config = dict(
    hidden_size=96,
    norm_place='pre',
    parallel_block=False,
    lr_mult_down=2.0,
    decay_fraction=0.747,
)
Each number is 128 + 32 x the weight over its row's rms, rounded and kept within 0 to 255. Layers, rows and columns count from 0. Numbers have three digits each. The size before them is the row's rms in percent of the matrix's.

# up: layer 6 MLP up, 256x96, rms 0.173, rows 77-162, columns 48-95
# down: layer 6 MLP down (transposed), 256x96, rms 0.122, rows 77-162, columns 48-95
# gate: layer 6 MLP gate, 256x96, rms 0.18, rows 78-162, columns 48-95
up77 098:179121094152097159145170135103092081186076184179124101143120141166116066115125147154174152114102105166117175155121184148124129126100037179155118
down77 092:107114136086222130091162079098084146075161114128120157122141176109140122094120121116102125153111072090110100101101163095141116118110190075158114
gate78 103:139099131099133092156161111162209126179114116136136096101139122097107105072107172161203160126144133117174066082106121082079185186092158120099125
up78 103:117110115201157131147136172158129103114109102085142135122070131127155082147144147086086125093117088184168073110105147176032179172116123165099140
down78 110:100113113174128097093101183084179095145164144117149092114224115136109145125164086095068168138164158179121138087106132109091098134119156088139119
gate79 102:174127119144175105119125132148115140110099119110178141151068063113111111171127132105058101105134133107124192093154160125111083177133109105064148
up79 102:172109123140075084119129129211154130189123139070123138086142171179158132127072125152106131163164135174127097104121084146079116123100139096137105
down79 101:120116087164099149195138134074113088127163110057181120151101141077090139095123160142154103158150163172112063103119136082167144159092097071123151
gate80 107:144172084117142173157113171125170084109147146186136153126071131079137115058127109140153124099092123116145093106122121110124154136057123106101163
up80 114:092205100122123130149126124172081150107138208115123138150171126116163118100087136155114084099114114105036074152136151118162112171061148085120155
down80 111:140113106126121108106121103137170089142123107090126145141111146131097133127095152141113223110144152160167159117138134130122082099104113168144152
gate81 093:166151123093094070112113167113094090123061112160122128121137125155192108100135187137148115055145111165072106165127116120126175157116171164158138
up81 097:100165107137158203173137090108134176115152094126134151108093129119092145161041103130074103168151156141107196090147118142167140153127136111148132
down81 101:150171156060137081096185111110083144136077081115083119174113136136133133170078131127111126138099152103124139132173098159104190166118090142135092
gate82 092:124096115132135118075164090147193134142146120123163155133120119139144122151088118171135102088170161156155190141165056177172164103133102111143130
up82 096:094156089099128062125179123097151109162146119099197063136126143157141145071159110158161153147106119135150124119151082136158115136116115164111153
down82 094:156130118142078141108142091182097149139132152088132172166086078116107135152110111096171169212149168184157123129108127182116122108142125170173152
gate83 098:140073102096139138105106128123109153111165125147102129148191153105107159104110130090138056154062163085189130157160136131164146162087108160147089
up83 098:103153097135154073193101176101109047176122082104162129147131043113111166133136186141139165115109100094102145115131150134084133129135178145074164
down83 098:087148109112135084151118137130128112193082156120121172134096096163144194153053115145142163141139042072183129151191121136151130152121149129125156
gate84 088:189146165056163142055113124089142128197142103118116168105090169114144131078144166135142113160121194158071148104157142163110108140178114150166164
up84 091:188124146098145167131130131092144184134149141096117158090142139080066160130133103125128085122122105093059131134164176152143118141128101139123129
down84 088:086154167123125127120114080147139109164103149126115155148152102140158151123156122061184198159159169089080146184108067121072089125136104177165178
gate85 112:136155118166147162049078168122153102152129112125072103165087127100180151088129173104133075149116126174135108105088129104156197153124146125107128
up85 104:097162157131131115145123152136135070084104142159140109045049128064169145109143148162137134116127111168103119093106155091130084098129122119132085
down85 108:126074144106118159147120141137171212129154051085146124155158095153084090153121070114134172137120160150113125134156096084153086128138105157175163
gate86 102:158134121115184177140120119157114130134133139061138206105121135172103081139079147138139120158137110101144065149179157091174137132154116175139099
up86 089:104122110164132137175131151146106114079150104158153098123113124164113116082175120123118134156147138105109075103125073148152106120200122131135098
down86 119:134108169088169142139120133227040141155101103139117164088171130131087100192085149104178132102086099141154063151125129124141126121123150085117112
gate87 102:060182137121122101134142111122127114147133174103149175166108181073108108117100131144187140141147080179159146074124124105046132139117165189157118
up87 099:071104136093132091141176117121077175135119123181155165088159147111107104158187106129167145128102155100140080096126101144131168158148147149169142
down87 101:150180167146106200072072104127106144123155076110171121094150151118162151121136124141122110165198099158126109109126123081099092123124165176178126
gate88 106:097170204098116152137146085172081124104095124103100106100139126128122094109110159145096121065135101071136171110068157072095135131188170133125125
up88 103:108110099136083144133125142209111101172124131117112149100094108115086153082101162069154123113156111126150116204142129140104096094088106153098119
down88 103:110153074148154190095139126093130148146104095179127104147085186128135135101100149113140079130090122126155095163076120122082138065074093101096191
gate89 115:175112168095134150093164107168102115096098182197157124071058091136110098109091153146065112117094167120149156090129214134135077137106103119122057
up89 116:180136120147114094141137095116100101122100124121192156071146085149130135156142122130098081171143164138169200121176152147127118159119143189157086
down89 114:149128137099148121092132137148115118127145067147076107154099095069148147156155190166160128152116119180122134207055121125164117143140112107063108
gate90 097:152134127093177144105150137131115139074118132156064108119122148172059139162124148137068103163148137099133178138230100122108162149149134117140065
up90 095:098164148100098127114081168141138096116146093099142145114116122078172106165085105104147151086143107104138124120065176119136126113068173146134079
down90 097:159135142105090106104180116171069089161113108188083147124175091115132114155159114172108086116094111109081125124110127107163104089158130181060210
gate91 095:098118143038130128157125128147075116173115133079124104092103085171168068135100143131148180130104068115121115123098155151103126133131165092150133
up91 092:143100188171147099113098103188061109129124109106074140103140117080134071181108125124126070164129107178155057111142089065151148144132173165134122
down91 100:097163108116106130116139134077186142092138168167125133190133090105105176143163088153090123162108170094097206111105103111119105124079083120155089
gate92 095:118201104204143197089091126073129158126103125091159112122144118113134110139125080141115157191072107095078205081110149093154134080120144127089080
up92 092:190115134125137130119127157136142110096146086074148124123069131104149114147152149112152161148190109174087175113096107098078150158094145130147151
down92 098:125108139102109092143150160144071140077166112190070126133104131118129121151094157179095112102152112098186065121120071142167143187126122149171077
gate93 089:160160111098114091126186097131212112191147124108201077154119099120142119125156157116125083175124086128115131090193113201115138082098159162093134
up93 094:121116158117122138111131173136106183138109146078116109201151154101160114096161071149134171086150133100125172087079155108132117136108124088134122
down93 093:104099152106097118116128120117201068195160119092163171115108124134115110121137200127125167142161132190112092144128083151101133142100097181164066
gate94 089:104115117126137173116065120143095161149115173119130186087157151134123091146142166141157100196151091138164074084141123081148164104071160165072169
up94 095:085111136045155131103113150117178068147124157166141142120098102152155105135109113119111178073119170131133119129091160116073119088105112112191103
down94 098:092114105117120058190105149116113143133136144146170120152146131067168069126094118129154193139111105131156104070119088076112079112079161119141102
gate95 106:101148067119180121126092079089176161106138093132127122134146128149122119128124164136138152144104171133063094124102129122143160084186129164082078
up95 105:103126119127144183208197167145125158135171104111128130107128132103146134087109077150103180213134132101125135111072088108116171141171090176178130
down95 108:136094143166120139193138149061029115156135114081143118136009125135083114135151140132156155159116108112094120109139179130089145094097100115090181
gate96 098:112042134085121159149127139118120144118139138122128108143117152110148124115094185119108122164108181114161112138116116142140170117098091165128126
up96 094:168149171155145175105188092109145179169108125133150127144200182108110145091099135193100129106131137126161147159165145175240127103118073098166160
down96 100:172062102081138125158144120223155092146076126113139105129109143116153130121134164074166125120148129057158117163140131088144141187158132146134164
gate97 097:112123162097106114103133152087192147173168156105151130126102123098111132100092101098189167143127122096078149078137175050153079110196125087119092
up97 094:110158193095108119153098161093118113111091165154128107107061145133149125123153103147135210179128135149132147098126154075183139066137179095118151
down97 092:113095137110137144172179057169132131106122122151088123126170135114111122188150192144132110116109115166150082109155091167146112155118140052159164
gate98 097:187154093129163102097170124128118123098134144168167113086097158106160052159100142131054168098136160151103156126060128145111126154130128134109180
up98 099:122041168109146143140190167090153125131118143156104134165121073144099142102106197121139103073145116139152143155137071117186110085095166115137114
down98 098:144149150126087176089082144138047161140088085090095122118076150138132139162155093114152092132082115123114070089178164117145124114183134060095096
gate99 110:139141160159144147205090128124112083140065136077098154135131154136140082152201131163127101097132134169138170142161085081135135109174205141073132
up99 105:140117098162112159147148111200089158109158133176096176183113123140123098102148134098171124138114155105106160178159147127104178163129102114103095
down99 111:143151110144152131126121104119085127199096114063123112119075183159101124079113157117101133170165161150077170134136147151114198099129139104137123
gate100 095:107083083082142085154127066197136131080077132160163189107102097124113115116103181118120147186091126126161138141211124135131091133096174156066094
up100 100:151205138085152117136137095145119160147107100128147183152107069121089115130115163102117143148140113139094130158116155102115129102097118126115101
down100 101:141078137111113137159137104150094074126119154120112155199136130157129142029143107110123103153105150099115164038170187090098078134082100149090075
gate101 096:148147078137154073119200115107070107086119112111097119164079104173147093110153197109088207087134142145145097110128140055137142126135159125114104
up101 094:171119165077116127132148171112110127132127174147150149113134143131097144092145161166110118112128130165115128126215107066102128177161158042113096
down101 092:121169134079179117081149135040111144124142153131146107155101098115051133133190104150134116141213171045143072139142119148115139078171110092156178
gate102 094:140097130158142161144101146193136154104123121077146157198092139116127171153167108142097105105145166170162182152085133125130169129144173158203122
up102 091:131121074136161129141185132112061124075144181148074119118145146126138058107151171083157090156096175127104066154157198117166087107078109139090071
down102 090:118158151162143084184115098115167095153137144136192110127133064137100101113107081141127087196159108162114070154141148144138078149100089165117136
gate103 081:198168064141160105137159180200109112090118104106084145143124180115047158097158117156086094131094147110124130082137109117098126103138173098137133
up103 084:082124105110028160124111110077182158193195076115101083133099113093154111137122122166144179078129119159116125132098135160102126117109107129123123
down103 093:128128107133134127135201145166165103106104094103132166099207141075153127132138092139181177095111139177094097093124122144153164117095154138098103
gate104 103:168074193125125143098117169104163109131143137080141142086073138092095071126133134083127163110143168164152079094138120115146097134201168097106171
up104 103:102186089107084177118152141098138164174070167060105068112133162115083111134146144186095068095065138077098148141176137140130149143085131138124116
down104 107:163104135109108134123138122083145109107145110181159131148162132125180172128125114085181213118153161131150089154128181094201086122153124102089084
gate105 102:127081114116107129180144122117132132130145213130119127120142115162146131198108139114151061130077042116131118127209177067111141104142104141157166
up105 107:141124087090106117173176143119088128167093181145152126106142130160174106145177115169168194129096189150143156142131113181149169105127099129151131
down105 090:105139169136108148160124153160112132133137122130093170094108128138049134192205127090155105109143133190124092115164156144163136114127163173110130
gate106 095:159150095185137163148190154158159141153052141156106099107110174139109141161175075157122170154123112126121108092159108150127175164153143160064121
up106 093:113113136110177158113090101127159150079118181127077212136128161106104148115135087096184132129150114116113165104129137080141170109093127171075174
down106 090:122159168192070102177086138170128151146066144093138103117107066167076127146099181158152085120171124164118160101175088132096156097091134128139122
gate107 115:138073114133117134112069105166136070091163100121171122119083134103105141079106094071172110186093095164132099127095109102184166142122169136086119
up107 113:116112134174126104116195105156125166150117145097141117066120197190135106116111093176150128070108149089119221141169135158147132125138120153193153
down107 112:119128121137149141096107059085121119097166103147168173173170115085054130101136091115149154143125165080141106069060187109143169150131192141122099
gate108 093:118188092169070092137162123158156111127130107132083148119090189140175124155177148196115130120178122170110141153090107181182124094201131115190166
up108 091:097078145100099167138146095140180141124136119212142138107067100131125115061089090152156128176185119090130136154135154094132130149138127136138120
down108 089:137073137081107140122125171102134144101087119174149115093141113125118166144119121084173143134151143136133190118110133121180119157081061125129145
gate109 094:158057132135155116089133124178128178138119152135132105171172071110096144161159158142156115103089163141159133090144129174170173108126069151116123
up109 091:135068119183153088168152151186100176163169131120155083142099085100065089149136073135163103188150098095192089042121122112162154096117106132097122
down109 099:112138136107161065130108108103255112140119111131112130135138080126110157119099110052160119113146063116140131133137078101160115137139089123128145
gate110 103:128110117139140150151124084065142121173107137127103114150145142115110061113071127139097120110056103192187165144143115097166072068190147105085125
up110 119:104104144118123194106113148087116147087141085133130112142136101110125175206132106075135144100140153145044104167132130139171134189147114129147145
down110 107:149117170131144199172132151089142113117127144120119135120122095127139083074170153137156041101080195114101171129136128151130136096137091144079083
gate111 090:113074107147109043083169085183075155191077119055101117155197146090139069172126130155146086110195130140128115125116135134122115091157142175158068
up111 089:081148088171160120152177152100128124038109143117164139122105183144127207168167143124088152050131151155156158184098127145153141096136105076160184
down111 091:139167191109168167121110114115152111055154135118164148116102132130134126129117075104041111108089145120107196067144172195154191076126122100132174
gate112 099:123091111163119171119166064124177177131139153144125182081127166154137088153079175168155125128088122077115141129127125104097084133124065141109198
up112 101:141127137126120150146083129127112131171137109119082096137110137151124156116162174054152150171139117135115148115123166184096167101126062204087060
down112 095:156137137097085157078082122132119111148115114142147162137043167209109102189186089099141112202103110129138120101149161124114104112084127082115151
gate113 088:094095110117148185133185136113177055145148102123167112137113148117077137169114159154130108116143186134109109117140127096102090137136159164180115
up113 090:105127142068105104136119138150080128121160083082129141120044135123161173117141117108126131163106186150059172109095047100114144153083134134129084
down113 089:119122143127115117150140104166152096118140120131056107125162086129105111161135122131169188141161036161117077081050154076115115132161143105062167
gate114 122:217141088082131113138120117173151084123169135109095110173138122147145105175169180133188093087125162189116139087191132130152130145112095138079107
up114 113:140165174072140145211071161171084089138096099130092146121096095142077034113120107123133115109098135137116105171139120095125119112061085198092056
down114 117:161093162155106141155114127089144121166116146126133110190024156074134143161173083131128089110110161131161117183166144111159105099133087139115141
gate115 104:193137131112133129126137140170112115201120139127105158180143077161140098089076110102153102152108146166094084131121090106067140149136116096096119
up115 102:142119119206106152066165143163138142067156138162182111050110160133098128098097100105200157145116131127117153069065121120109194101082131128130120
down115 102:094154128143198178109118105120128157164115092118104117110101150083206099084097119110111129056136137070128111171066088100090134139137149090120109
gate116 104:140123122131128083083066163104112082077099123127155128133121157124176105084163176125132144142104143169182135133154117124024174152137124123127087
up116 119:108103112156104183191142146113155148090126109079169109059084161192173158118157150139133157055111106094139153108128166200114130112162146092116143
down116 114:153121188138115096097107138122135134131127153086122102103199152093132101184111121137078086099095183096098156130080106073098161098117122145191136
gate117 089:170099066133124100125126111141192208066071104077156137079121136101138117155166154150123138097065150186141161189115108122133124101156178117167139
up117 089:129160118073156136082155130113160144122107179171166151120116078097138090100111154094125089145088106095106113219147142110177101088103128145102086
down117 094:189071151099091087124087135128133194131196138164130118199088108134123112163082106128123082123125176115198106157138082161124152134150095158169123
gate118 086:128105130103162142151028169096081112066102105106140137184158145142150146068105123191132123119084140147155140089128097153160143162108138132101128
up118 095:130162144158136109107129099142114186148153120182137076133127212058107123195146123138143121087087079110081104157130140129154160160107075143176153
down118 096:162131100107139138155137100154213089146124140090139167156068136164125074113151095164121128175127125176141159148162106101141108117088100158114174
gate119 096:092092187040168096191050107131138119159167088109147151088097103112121124124098144134134135122086138185134117109164083084114146097094190115055133
up119 091:152171130087064129159192130129097149130111168151112076137090100196136152170089145154155094141171169103173118075154131151165076141108169160111129
down119 095:105118147168114130152146148124138122067103083126159140165145116131172180080174105111151122106105156144146157201144114146081153155148103103119177
gate120 091:163095117143133117086171098187193140170175140154103073126129128115136153069049144056169106115135176109113078055114128140170178114140139124118094
up120 095:154160121106175091127113149130174136055152105147091078086120135177137068161158138139177068104086169157099071098145167108096124130203113160215149
down120 097:159114142129163160143093101166107132097136100172144088108204148146079156120107106117159115134093121122141096166179146132099094187126092117103170
gate121 096:148100175145171050146110157117110123161129117113146115028094165089147077126157090172153149083100142204141127118075094069098085128140182169175173
up121 094:104084121121068150196096107113117164149149179125144155127088125110198110175100096140078155113099127114123134128065120134142111146097129115060137
down121 101:116115093129170103085146133115172171129091136098116103130124150120098140124128156090112111131189064181121153238135140115070109161125140136117146
gate122 095:125070107151127168123092162135093097126115105091096177122108099096193174064126151129110134085116146178171069123115126078110095139107165107146142
up122 103:079136128188226112143152155081130117124104115114109173093140157155159109127112121090109141155123184167131187137115155149106113063115089129226161
down122 095:172155054096173163097099106158104130090111158099144157142160208143065133092124114197149105108105057147125154150156129118219128124167137115075129
gate123 097:158113115091149133107061147063085125096127070158129158128154161131153143150159173176115109161150128137128045120155080117104148148108125106087123
up123 096:119124145149097102144098126098195146219105200113137106063125131135163126146130151142105208130099087072117124138127151113107108078139128087094113
down123 098:053096133124094220126129142168134094071150138076200146174189137120069111109136117138143121129114096143132119112141120169147124141149140151159127
gate124 101:143130145180174167164179113140099171105115139147137114167139133122158084103075113130088138130111156155076114103157082135141119086065126138090098
up124 097:134163078130145134198091097172122161121168142106165134105091158183132161105108107096153125107072096138088132132120171177078139128110181151085146
down124 096:139107112171137119135117144131126126133161168138124117120158147119103122126197121194118150132175158062149119075099079183165070086009133135128131
gate125 088:135140073150166139106094110122130117147127178105094150123091120161146202118148114133079080129147118089116128101117140122162126144150185088070101
up125 093:129146114150061105137134137166144129120180087103097082112193189132145123074151137109181125128110164122094066163120133072134074108115103145123169
down125 091:115127079153138114115139124181110117107155178110084157097138113137170192012140114149105104111136158092105138149179093106106113150147189101144145
gate126 105:185118119104131173182167129111078146178120153146148178149154045138106136129127132133180120139070141153108085088146177100170107100148101160102077
up126 089:152105134127146165128179100114142160116139157122111092088233123183111124083157131107195085188104104092137116129142148066127091053102110123167162
down126 104:080123090132106123126091096166175106084094141096138090085156093116177132096149125102150154094201091133142086126125204092135134236066142116183136
gate127 111:149099111072116151094110111131145145108175149118115141164155076119133121147143129129141110152114132183106120187059150146106154115092166196139094
up127 111:148130124157140154110125146186116115118144084132131139106100125064132180104127136049121165106181141195133147123111143098109129115099133185122160
down127 108:108040115172141115128128192115147138106161076084119082179117132103158178080073098132129148072120144199117155121096144056110172170075144155096134
gate128 106:156138156122130117111083118108118104134056144141139138118086114136118076191136204107114095133134159139112124084122119166169064115160137146108145
up128 117:100140072131078145114123121102122148177129165163072088127134192144094157116118136155119101153099149148171121135140112148094106148098177135157120
down128 105:099099227124095063208133179127130161109090089105136138167123118070113134138154092130140189133137147178137162124124118161153155148153133122099131
gate129 089:096152113147092138162146048134101111104135097132154165125181074139140120111161082200138135141118139111072133145161177159078093137137066159112145
up129 093:096081102129191113125046092142157115102091138175141121083179073113100096092154164190147147170160179154139133136148114108161086106128124074108092
down129 097:131176114146164205156177063156169162131123112101099146128115175125154128136148191119113122187129142038084157190081139113111124072153092138134130
gate130 090:121136102136165131082114090114122184142118085129154094098091102070159029126081145171097144068160149113156146124152096131139116124081143194121142
up130 083:123132130111063099106168098168154083125155089094151130118119123109178173095208143146131130117116099124068118091120111150106110126138129095090107
down130 092:192172147176138174140177147154103062150054213066120148163075144151161120113092123148168116119185160121110145096128052128116113112136126138076136
gate131 092:158094118117104101169101144114137072145060187168136178124115146119150142149123114091126146111122118117144147188070104147132143093162193124106092
up131 097:091148117131153121092167124137148145146102183122145081186092134123120115149147070122103118082168155145157136098186178182077129121132116093066113
down131 092:100144134142168118165139089115153128134078122113132189103148139144069169169174130139098094137124163085127140159076078140193158078161085136156172
gate132 102:136100118154103120114139088084077128124125171179125095186112087105186127155088189157120080191087137168191125098113157149085189118048133156140083
up132 094:136083106147112139150137102130117153164135110087131165103159166160101157115114101130124069171071146109130129063129123090137127127152095150180108
down132 097:146121134147122115092090153090105172123181201113201095133086136088151092105095156104091136119110107116180117103138128142133173133141170108123104
gate133 112:107149106105141143176174137117142150169137114159110142202091113079090099112141146069147123143115055105120138070136120097088150054116129125096149
up133 108:148120106191094105136125091148087155089154128121106158084128114123139104132178140133113115089176161132084187135150115126149152199141097167095131
down133 102:166120152124099123174144144110147098122098169102167162094130155218146152091093111119142145114160138182180137132149136173086115156060131164096085
gate134 098:148132093141131091165121138165119093072109142115150087118071143096185129087106107151083147088126087195144126113162154117114148160091140079139160
up134 107:101114088152083114160097145115149129081127155120097074106088133123151159146127102066150087096081105152124088083110129073141160084137152099210122
down134 104:140132157123148157135148066096179130151132139146101193134142112161127116088157117178137120177214184119137181141151109138147090075172103175106129
gate135 121:177112117106135105118161141070143123108143184107149091105167145132088166153081206127156153096134150105069095110130139117138134183140086105139165
up135 103:090144075098090135126184113113094095128128198106157129152135162140101142174102142146114138119123222109065113179149177156123133131099085073101124
down135 110:123189108109124135087110073102135090128093164123113124088131124171165065121090133144148112169130153112106145117235113159155131109170149141145143
gate136 111:142095168068155120117201104124089132156115133094081136209122155160145122127120173081051109127154121155113106136093143147083100151099164157114141
up136 092:099131166167102097105163161067082076111126155157214107119066095085103139092138148106106102116089114095151156115155126132115117130178076117168099
down136 100:122081103127143089132096140076121091100170092131204114113113056100160129122129088168166131155178134142124146137092096150196166081210093145061117
gate137 102:171093119102101173118150152069142129141130133133094083159140112135157130166123148181141126129144100135112141159113101114194134142139123093089151
up137 090:180100154079120115111175147081086116161156127161066104087140078097143104092116153176069138149126103156112069146126113130120087168148114101143160
down137 101:085069189189119159114120109167099151154141123161148110126162099117184130124200115138173168144140221124127137140143139116097126115136119148150112
gate138 096:131159142078118111143111101167089116096057178142114135129123164120082053152122129132125106182115156130125079094124076110162130056091158115112142
up138 103:106126125117090114118158058119099074112117100117103159121112066114115137162123162102096135148063150169139164120085131151142082138152117194131115
down138 092:140128136118111153096081124139106111166113098113170136116057162138155080104122120139142156082155092139157107118135109111129085139121085104148079
gate139 087:093166122128123097174127117132148123114144154093132105205063184085118116161136142114095145050119154117153121103137116126086140080107101111168138
up139 088:124070139123182124100155156098142079159101137148139145165104163107114152092147104170142079176187074168134086149157103164112150120134131125140142
down139 089:091137155115106152116162109128059140109127145129099162110104127132103128216169144108134174180091100148146168085135163100219113127139103115094130
gate140 100:117165121171100128147146126159115150107177126103112121089135179163106090131083125170071116159104096108154072115193108146159140134102143127164177
up140 095:135164128094115072133105061187142148152138113138127156086079152085167144182186062139169097106227116178135131106125129127095121169086141115105139
down140 098:085140123163137194129127140067127129106124167168141084179204131119126089073192156108092189134087104140124148148109118077095149068153119112202126
gate141 089:184128074131135115104154089110113139148107139182128134124127167200083123143109073202128072127138103109072141163116143151157113117145157082151099
up141 098:080106139159124133135132096136143112108123038121119131031171131136105184080143105056142129156136120089115149119156105124133174062141139102091180
down141 095:059100143220053085187118130107138135138146139128143172090150124090092099159174130056129158183160166188132086145122109149140123098137115098101135
gate142 105:158129133104138123117108083142136097148117095149104144150188120114140157067065158152095135131133126117174201130160137117076201135114143133126086
up142 101:123103106124128148085135136132203181054175115142122101145105096114121067175161117078079178082140098108097195149131129145158140102130136093123184
down142 102:158120103140130198151190106186120100112152170122165138140167155106132132093184119060211132106147144081110127179120131113177092101165189194121120
gate143 103:093105037190154172147187165140092113131099140100101114170129158144171113083162161111076131065076198142136158084140124112135138145137146145111140
up143 090:072103098151115176123119141146136113112145114121127097107136120083172103077152161118081125121099118194157117086094056122108121089151196097126126
down143 097:186172175113119120127099156072173168116169072127157099162155134172085109097085114152143107201157117083090155056120151144135034131118132100119121
gate144 101:105112118135164152108157113141177098054101143116085158086103109133116150121038168101096171142112104146096123117051106128100175126075134149092126
up144 100:140126183090135146200060074152090101118118148135131124087130126147092170141199132138061131129115119149121171120153140154171145139160167144152128
down144 097:105126107120082207087089139081105110107151181127124159165102085107113076141137115136146129153124156125140137083117121093165127016126133079141112
gate145 097:136078137160163135154185129079129152120088136104096098135158101125168133166110111150158181123125110115131132168148090104129142109072125190063139
up145 095:083080084175141133134181129150132123126105079139153109162105130143082115182101136129145094104206138127138149116099118105207117107152043144109180
down145 091:140127133120127112142104127078181114110106107148081150116115160131135114141129124148104144140105183072073155108093143143116175179145182190158062
gate146 105:112080136138141184111149154140118119135097127151100138135100121171126113146099159110108106158211134128135158185203146129121171178109142154043095
up146 104:121124143138134159161174184174133088115094100106133113104166141193112148130111173131144116169141128179152159169153114139092141155126126156049130
down146 104:151158134101127124191139191127159153160096172079082112130049106160118110128152136182137107089133132161079139131156071138101165039097147129126123
gate147 087:174119163164123177157136171133123110111154147115101107185178066193126148119114140195136160157099119096203123137189121193161086073115130184118162
up147 093:129149104100098138189156130180148141107071146162126170122180110129122122133155119149114092132152147141074116147192159117118154075109154118055161
down147 088:123138125135182128143080109183172142135085126132175095148138119143173115076121061128162116061136058094165109174117139110143099147109105152120142
gate148 096:143131131097100166129143113145158133145161160100116182164096099135155148117153092126082096069098046107111142084117155138114112117110139076166122
up148 091:166106096131093144200128092127097160164105158131187078130224128152138139134085113151138110102066075067124147132108132142107108087125120078119149
down148 092:154150124153109191090117112121207143185164167204111212149127152124130122107143138127154099152169097160149149118150176091086116131112112142128132
gate149 094:155106114118183108117059121124122145099161195149152099143084077105140131135135144105095111193145126114191142049168085115138040129153129115092134
up149 101:137097125131141108117131151132087107141130219146178134096069124134127078118141129094134103082122146118149153109126140103114121099107118133038181
down149 103:166096151127158154102093085138191138105190105128106116114193155138141131138075084174093153151131108133116158097119152099107133171102114071154146
gate150 100:138141127128130151107101119165037165112118143118119180153191120126158103174117125130123100079121099120131120148148127172151170187113059179163144
up150 105:164132134131152114155121142118061140118157074156116142093098162101124124118090135112078129122133149178126163189131169160092134125156098124183127
down150 100:135173125088180125083185184172157106153087069113128101109098115102118163133100115119123098118138130136127154173115099127112145155124133049137119
gate151 114:158108104126105122118153152067138107115138147137106155069177100125147103105087125143126117037111113129066158131137146110112100153129108066160126
up151 106:139127157104089154149100149149150126107122076165182123195095157074089151203154137097075117197150145142152125107118099125104118110080167181111115
down151 114:094127095163119065156123155092208113139142120130152129204038107037106144150135098130070170102104180146090123067096106108145085092100124110129135
gate152 094:144132153134156158167177152106090079168127127084057142108130167145099184085129101157136118134159103148123101165172143103113194071173160116129130
up152 088:169109127063144150131121049138152120089214095113142143090137177146192143168164153114157128151109117113149075126096213123097096157143107139166127
down152 094:108120156153140149093107161125164096153146101151102094097063156184105164103112071123116115142145128110167139148101157101109093177149099098158145
gate153 091:039182095138116160154183152174154107127185115103164110139139093148136110166168087154122171133102127145123152107137103125098131091115099065142123
up153 098:090099106138135085188138093100131101123163099157100110114072066129057135151135105072110109113196143071167162141193151105141141173090127141105133
down153 098:093134099124120089140145136108121148128090178133133137115178077095100125130137151070116121167153116163145066092104169133147155138111086143106160
gate154 106:149200107128138178071162133154124151138135125183146090159094181080168122129076118175134163128086074127087134147129106138131137042136134108142096
up154 106:102157144046127082158110142165136090128160169093174236093101095107128114110139139152178141122149143135118114170199151131131107159085150105154120
down154 099:127111065085163148125176092125100116124122120136123113131037080117108172120150155200134116121097146092125091130152057119093150109132115163120122
gate155 116:108126127118120120161089109118050174139091116104143137168094121072081114122117136113081156140107069098210122167131130161125181120137150161148120
up155 117:180158098088114179151181072112132154135088145111143110099114132097095135075134143168118104060092060133133135142106164131108157124087145128065126
down155 114:152102122149127126214121098144183098132088088138169141153084103143160171103105164123130060108099202118088103125131149110093159176128078080113115
gate156 105:165181134128087142089140113150154122167096115104190170108113069100122119173187169109061151107119100140151126060129149105190140155118094124125160
up156 101:137144129131094103133202100167138113143127149147164112105155123153112032145104111116158159173098149097133141077127143173162146172098084100048178
down156 099:112112115159129087138129119118148134205145144144149138163126181111106206154139162092143170146172145172160117162179106132131201152187112170154095
gate157 077:172091119076110155135135124100143111124100099102105185155184126165162108122128069154093086077153134089094128136095070193138168127107055132116193
up157 089:115064122147101151118157111155054183173101152201155113149186183118132112125136155138131103135189137166165144145129152111132122177192172122170173
down157 084:166077112097106160124112145170152139151122134152136113104113142085123095163157147189117117176169099104100144179108130116132128090158167124205124
gate158 105:157139138134195185194144083077159183129162159096131125115153163167119124069106144147117151105046090107128105114182068095120109124078145085100173
up158 101:118158128122153127174124123100128142190138142215093150076144166135140142102092124139117130124102160137078090157162167139169136066079108085167084
down158 098:153144111156117105104129160101107160144085133041182073167119064148137119116119130150154149131108104115141183115145154137049077089111123206107124
gate159 103:098134133131188167075106147197142130074122158099197175168094106133104116049063137172138080107140133173148153152111130147132095131141140128072048
up159 099:166170156143108111136146144116091067149091163139107189143131143107134066075108169144100147114154097062113062175134142135097181125155129093125125
down159 100:162145141120172157136125152112104188122090136124146206109183188167122101076090146149125161131146117132099138111075122129124120138180098140133047
gate160 088:187102152197110127152084132111097066152089123153151144124176098141183141161111100127108060076146131128113107092127092129196130147117162135111100
up160 095:138040131162119114101132140136147114117150148165104149159144093112151128152130107148069097124169111126126094098119079193129201143086100153152160
down160 096:134133097089140082104117117108186123174138093163094158145142138078104160127082076109078144076167136141132168101130151171080133190053116108150184
gate161 101:160142093132139161128117127163125155130125136104143208160109249133120110102130146104073147168139108080138169114136174112129121094135101111132134
up161 096:150184151111068128125138129150131131113138148075123135075137085129166179113100146115156147176114104067128128204150160145143145146116095101144087
down161 102:150105162115073106225106117162130130103127080111143138119125119095077120156174150153187125152096100176114147125109120144171137133087131208160138
gate162 095:156118116110142152093030168154111127095148119160098238139100150086112175102154155137161175163150125132167119092095136136109133074145129138091084
up162 106:131171132152087184108122192142149104103170093123094147110118152104080169117162140150151182144129135179143137144101137106119105105179137021166129
down162 105:144159097140141110145119123154155150074097150143134081085237094150116098088120077161103131129112153172102142136074112096128113119106173183135131